config = dict(
    n_head=7,
    n_kv_head=1,
    activation='swiglu',
    norm_eps=1e-05,
    rope_fraction=1.0,
    qk_norm=True,
    init_std_qkv=0.0179,
    init_std_up=0.0179,
    init_mimetic=0.5,
    optimizer='adamw',
    lr_head=0.00924,
    grad_clip=1.0,
    seq_len=1024,
    steps=4521,
)
Each number is 128 + 32 x the weight over its row's rms, rounded and kept within 0 to 255. Layers, rows and columns count from 0. The size above them is the row's rms in percent of the matrix's.

# layer 8 MLP down (transposed), 1152x576, rms 0.0426, rows 1007-1021, columns 504-575
size [100 101  90 100  92  97  96 100 102  98  98  96  99 103  96]
[[161 138  87 176 104 139  82 138 136 112 147 104 116 105 172 140 131  87 167 187 124 134 140 143 130 144 140 151  89  67 173 103 120 117  64 145 162 118  95 135  79 150 103 138 142 148  96 132 169 120  98 108 191 168 140  96  72 136 137 123 151 123 111  86 142  92 140 140 152 143 153 114]
 [123  32 124 126  79 117 113 145  83 118 184 135 101 158 157 181 173 140 115 166 151 140  71 105  92 145  91 145 157 109 119 140 146 126 145  89 114 149 131 168 140  88 146 134  81 104 150 136 126 112  90 101 120 179  66 104 110 158 108 147  86 104 135 100 121  95 103 191  97 125 173  90]
 [125 163 140 135 112 102 146  96  93 133  83 126 120  83 138  90 152 141 196 133 158 132 129  96 121 146  85 160 143 116 158 166 122 165 100 139 123 134 124  97 114 125 175 122 106 109 110  98  86  74 122 142 100 120 144 111 130 104  82 151 114 154 162  96 107 111 144 100 125 106 115 180]
 [ 89 132 122 107 209 167 109 154 103 106 108 135 187  98 174 182 132 133 217 168 127  73 154 122 104  93 131 138  98  83  96 138 175 123 137 129 137 158  99 156  76 134  90 111 155 142 100 150 119 131 163 141 160  69 149 150 138 113 131  78 108 123 164 111 132 103 124 132  90 102 104 137]
 [159 109 185 151 152 173 101 130 148 115 117 157 171 104 146  76 121 121 128 105  92 101 119 120 122 132 158 173  84 129 147 124 142 135  58 141 172  83 172 130 118 113 170  89 131 139 135 175 121 145 116 138 117 113  69 149 184 129 150 155 155 120  77  78 165 154  69 135 122 106 203 122]
 [ 75 102 110  70 139  83  76 110 157 132 141 128 114 133 173 140  59 187 131 113 174 148 131 218 157 138 126  91 160  93 118 170 141 190 108  94 132  88 124  88 129 192 144  80 171 130 150 133  98 159  88 151 114 183 118 192 108 147 142 141  55 148 108 122 129 115 104 169 174 140 143  91]
 [140 119  80 140  94 120 153 164 136 118 137  99 119  75 137 122  86 142  89 126 101 142 143  95 151  67 116 159 143 156 126 187 107 136 163 126 109 126 119 133 181 124 134 131 110 131 107 144 152 142 159 118 105 134 105 122 127 148 105 100 122 103 126 163 130 214 164 124 108 144 162 146]
 [107 125  89 103  59 114  65  79  94 116 169 118 136 126 158 141  98  64  75 129 157  91 154  90 135  68 151  66 127  97  92 103 146 101 152 119  97 135 121 143 145 174 112 147 140 125 107 128  90  92 111 132 140 110 117 107 164 201 134  92 141 175 113  84 148 109 169 194 122 116 122 146]
 [215  85 176 103 135 147 130 126  85 148 183 119 138  98 170 147 165 101 152 116 104 129 129  91 142 102  98 175 104  93 105 109 134 123 102 197  96 171 138  96 169  63 137 144 181 132 168  77 146  85 112 137  86 171 113 103  33  92 127  87  98 135 148 112 142 134 165 106 140  78 111 129]
 [141 111 138 102 140  81 130 137 160 133 127 130 147 129 159 102 131 103  80 129 121 149 129 123 128 150  97 108 119 145 149  86 166 122 113 110 126 124  87 109  62 119 113 137 138 128 130 111 166 172 113 127 139 119 155  94 116 171 188 130 132 127 168 122  98 118 157 168 172 115 135 116]
 [ 90 175 116 145  63  78  83  96 134 105 152 134 196 141 139 148 127  88 140 158 102 196 102 142 138 166 141 113 116  83 108 202 164 165 172 103 143 143 148 132 165 106 120 123 148 152 143 196  93 138 100 154 162 152 168 133 147 121 114 150 133 106 162 159  49 139 121  78 130 105  93 107]
 [121 198 150 119 107 114 102 130 198 110 143 102  74  87 120 183 138 157 136 163  97 193 112 125 123 180  88 155 104 187 137 148 103  67  74 109 114  82 118  82 138 105 151  97 141 188 159 117 170 162 158 127 152 122 135  99 186  90  83 129 123 121 104  95 122 171 105 102 142 142 202 121]
 [129  83  93 195 138  94  70 129 172 130  69 148 116 150 154 122  90 164 124  96 125 122 107 144  81 129  66 165  85 146 125  93 129  80 156 108 176 123 106 125 129  80 174 135 130  95 145 110  67 157  72 145 179  97 129 136 128 145  60  89 191 139 136 110 187 116  66 162 163  90 130 131]
 [ 91 103 162  80 124  94 156 103 121 157 134  85 117 148 177  90 189 105 158 201  65  89 137  27  98 114 142 107 157  37  96 138 128 175 115  81  59 140 101 148 125 136 146  75 138 223 218  57 139 120 149 114 104  88 164 120 145 145 110  88 106 122 116 150 113 126 143 147 162  86 148 103]
 [105  72  88 122 103 124  80 125 153 165 115 132 104 121 170 109 155 135  89  92 134 129  89 144 112 149  99 162 177 148 197 142 134 115 177 124 193 112  90 138 163 179  84 148 133 143 131 136 131 111  80 120 133 148 129 156 125 122  87  98 177 123 127 191 178 167 124 172  87 185 100  95]]
# layer 8 MLP gate, 1152x576, rms 0.0449, rows 1008-1022, columns 504-575
size [ 98  94  98  95  96  99 102 101 102  96  92 101 103  96  96]
[[111 117  87 192 134  98  81 120  71 122 124 137 128 150 160  90 170 154 154 133 132 139  98  73 146 147 124 143 115 131 136 112  90 193 128 177 114 111 150 180  62 134 169 151 139 149 116 137 153 146 151 161 137 154 163  93  94 112 134 127 117 171 132 122  92 115  62 159 181 168 112 105]
 [127 181  90 152 125  66 134 116 158 129 168 139 142 159  74 138 175 167 148 157 169  92 114 125 133 156  71 137 143 116 138 147 119 155 104  67 112 165  89 155  59  88 143 123 137 112 102 129 139  62 120 172 148 142 133 122 125  69 120 112 134 149 147 101 122 113 174  73 138 112 126 192]
 [136 136 156 162 108 110 116 144 182  93 168 129 115  85  89  68 108 128 114 124 137 127 118 125 113 183  59  93 115 112 121 162 125 123 150 172 147 113 108 182 101 185 137  92 147  97 161 147 100 125 191  63 129 164 148  45 155 136 158 136 111 156  96 151 141 134  92 144 123 101 167 107]
 [104 119 162 178  73 170 109 163  90  89 163 135 143 147  91 132 111 158 166 133 120 108 128 111  88  93 136 152  88 123 135 108 137  69 105 162 215  65 105  98  58  60 123 143  96  82 118 188 146 126 104 145 158  72 138  97 149 186 165 127 109 187 132 128 139 147  83 129 142 148 108 162]
 [ 95 109 149 139 143  83  82 143  90 186 199 126 162  69 174 119 146 153 196 128 132 133 128 113  66 129 124 141 139 171 181 114 118 137 174 128 135 119 132 115  78 138  83 131 137 102 144  71 156 173 176 134 161 126 144 155 142 121  98 111  84 152 114 126 122 143  63  95 193 125  94 100]
 [ 95 130 189 126 137 119 163 116 129 162 137 141  96 121  93 115 125 140 194 133 150  93 118 107 137 117 149 126 142 134 126  99 119 147  80 115  95 104 109 126 115  49 139 156 133 124 131 170 128 158 127 121 140 142 207 138 137 138 109 112 141 146 157 163 151  93 101  86 102 116 145 115]
 [106 111  81  85 144 111 111  95 146 131 160 142 103 110  99 112 114 166 115  90 164  98 131 142 128 147  90 122 213 168 119 103 122 180  87 128 137 162 143 148 194 181 152 131 106 146 158 179 110 146 103 144 139 139 158 108 158  91  86 109  97 133 122 107  73 150 128  92 126 167 157 168]
 [131 149 155  63  98 152 120 112 188 121 115 118 122 120 124 127 131  68 134 121 135 119 141 100 155 110 180 111 177 172 173 172 107 179 107  77  92 118 100  58 151 133 112 135 109 118 157 124  98 178 156  83 141 148 104  99 145 160 164  83 101  98 125  84 124 119 135  80 170 149 116 144]
 [102 113 140 153 123 110 152 146 122 151 119 144 157 154  96  98  99 149  80 158 110 126  97  64 142 155  73 153 184 150 131 152  81 125 139 150 175 161  92 138 108 109 149 103 106 106 119 126 147 201 126  97 148  56 171 105 134 117 118 146 153 142  73 127 147 102 130 133 135 122  88 115]
 [133  98 114 134 156 176 146  87 119  95 142 106 169  95 152 154 171 124 126 195 120 121 169 118 174 105 155 144 182 143 115 131  96 142 107 118 180 124 130 102  98 183 137 113  98 108 181 112 165 135 105  98 137 105 106 119 143 132 109  85 149 144 183 114 101 130 135 165 113 152 150 141]
 [147 147  68  99 123  68 115 150  59 155 141  93 107 158 111 155 125  96 116 144  94 114 223 122 107 125 130 161 118  87 136 131 181 196 140  92 130 103 171 137 126 109 153 107 118  84 158 196 121 120 124 164 109 184 101 170  92 185 116 137 122 148 205 136 150 114 160 157 123 181 159 182]
 [ 91  89  95 147  56 159 101 119 129  98 156 157  98 182  95 102 124  53  90 160 139 115 105 193 170 102 107 121 143 117 124 119 154 110 140  60 121  75 136 160 191 166  78  85 170  87  95 148 160 111 103 169 153 111 103 140 116  50 128 144 111  90 136 154 140 123 119 160 186 142 115 106]
 [127 101 166 121 116 103 108 130 206 141  86 152 161 145  74  76 137 127 125  99 127 112 138 129 157 179 110 130  87 115 165 122 126 118 149 112 106 154 177  92 146 154 178  93 123 119 157 149 106 162 108 164 151  88 134 150 116  81 190 111 155  97 106 150  79  85 163  81 147 139 149 109]
 [183 122 133 191 149  75 192 120 100 180  93 127 125 163 187  51 184  91 106 122  32 132 157 144 100 147 133 167 129 144 140 173 170 114  70 159 171 142 142 122  63 116 158 121  99 155  95 189 138 137 159  92  98 226 119 119 142 156  99 184  79 220 138 166 173 124 151 140 149 162 131 145]
 [132 118 176 173 106  42 154 158 166 173 140 111 106 175  93 142  98 147 121  90 109 139 154 111 105 164 135  69  91 183 157  89 192  94  84 151 140 145 169 124 128 163 142  70 117 107 158 123 152 134  96  96 140 131 134 149  73  56 149 136 173 112 135 168 143 106  59 119 131 159 120 108]]
# layer 8 MLP up, 1152x576, rms 0.0449, rows 1008-1021, columns 504-575
size [102  94 100  97  97  95  98 102 100  95  97  96 103  95]
[[ 96 146 165  93 124  65 118 140 111 117 179 163 100 128 121 155 194 185 171 181 111  98 118 115 118 153  76 139  90 166  86 101 172  98 155  89  80 150 138  82 114  92 115 107 177 131 129 125 137 103 145 149 116 120 151 127 110 112 196 151 153 142 139 137 146 179 126  96  89 151 115 128]
 [116  89 151 145 125 153 143  96 156 153 112  68 152 197 124  91 123 148  82 147  94 165  90 204 134 187 112  42 159 107 152 137 164  90 168 134  44 166 144 141 113 169 173 160 165 105 152 100 124  97 175 143 116  87 144  98 107 109  91  90  79 135  95 140 122 116 119 131 108 108 135 150]
 [117 136 152 133 159 121  73 141  39  76 125 125 128 104 147 164 146 143 105 134  91 139 133 106 141 154  75 129 148  97 145 185 111 171 129 141 102  79 151 101 137  93 147 115 189 123 141 154 152 111 138 130 111 138 124 178 120  92 139 129 115 126 153 172 116 129 181 125 107 164 110 166]
 [103 129 145 108 203  50 120 168 157 121  84 175 141  96 122 162 112 128 150 180 120 155 141 141 176 140 136  64 150 130 111  93  94 145 127 141 120 140 101 165 176 111 127 120 148  87 111  68  70 101 140 169 113 120 149 170 115  85 110 151 154 223 112 110 142 126 165 153 117 106 177  82]
 [139 149 145 101 137 156 136 168 194 126  64 148  89 106 121 180 146 127  67  87  84 114 141 142 171  51 145 142  92 169 117 130 141 123 121 139 126 121 115 164 101 139 156 122 130 131  89 166 111 137 141 118 103 169 178 135 170 133  80 118 158 119 155  98  96  78 135 137 134  72 118 133]
 [ 97 144  94 190  81 143 149 106 139 117 130 161 161 129 124 154 200 166 113  98 141 127 151 131 107  72 115 123  95  95 159 138 132  98 125 137 105 134 149 125 145 162 157 102 159 127  89 153 102 201 173 112 141 181 113 163  87 159 146 114 194 105  51 123 162 138 153  94 114 186 111 122]
 [ 82 100 136 104 160 150 168 153 222 111 169 148  55 119 162  84  82 146 132 155 104 102 131 202 146 124 157 191 159 128  87 169 166 152 122 190 110 111  78 133 136 166 105 142 161 113 147 134  79 110 133  92 149 157 153 126 162 100  87  91 169 127 173 150  98 111  90 178 107  96 183 107]
 [ 72 139 180 136 165  90 137  54 140 122 153 113 129 109 170 118 183 129 147 137 181 204 123 119  94 181 132 121  75 114 121 129 104 135 167 114 184 132 181 149 109 176 151 120 148  70 107 168 103 108 144 193 119 115 111 110 115 106 150 175 152  79 115 144 103  64 142  83 113 129 110 181]
 [184 105 132 181 132 127 130  98 108 136 104 138  84  79 146  61  92  96  54  74  97 134 200 202 112 168 119 108  75  79 130 120  81 143  69 121 111 156 129 115 121  70 158  92  89 148  87 178 150 136 111 157 101 165 156 121 151 110 116 148 124 148 175  87 151 216  93 108 182 108 113 129]
 [105 151 176 168 125 163 149 102 121 160 121  95 106 128  99  55 140 123  76  83 157 172 152 141 114 109 125 115 153 160 150 178 111 124 131 154 145 117 135 158  86 172  95  98 138 131 138  82 116  96 144 160 137 117 154 156 106 105 181 125 145  93 128 166 136 135 109 153  68 173 143 151]
 [103  89 111 120 151 152 179 101 127 113 128 167  48 108  98  81 104 149 122 103 138  93  77 110 147 169 150 164  70 131 148 132 175 136 163 111  89 191 173 132 170  87 170 144 177 144 114 160 134 106  81 102 126 121 151 132  97 162 115 132 155  87 107  78 168 138 126 177 163 184 129 113]
 [124 114 175 179 154  49 120 125  91 104 115 150 170 113 136  90  88 157  62 127 142 117 109 118 147 141 125 124 100 168 137  95 108 169 119 172 155 184 125  86 193  66 193 154 129 128 128  96  96 118 105 144 163 119 146 141 125 147  58 123 189 112 124  96 208  93  78 138 116 123 113 114]
 [182 131 101 160 101 143 129 135 128 174 107 149 145 132 111 118  93 148 171  91 121 121 126 120 107 145  93 147 164  83 130 125  76 112  52 153 141 132 132 135  90  99 136 155 132 142 149 103 120 106 143 134 124 129 163 108 125 147 123  78 121 115 149 156  84 112 162  95 176 123 142 111]
 [140 159 136 179  72 101 121 108 136 144 151 104 156 143 112 130 150  98 148 132 143 156 115 112  86 135  97 175 172 128 144 142 148 101 127 131 132 163 109 199 124 174 111 102 127  85 188 122 139 126 114 141 157 144 143 180 122  96  93 132 114 120  96 124 100 141 134  66 151 109 153 111]]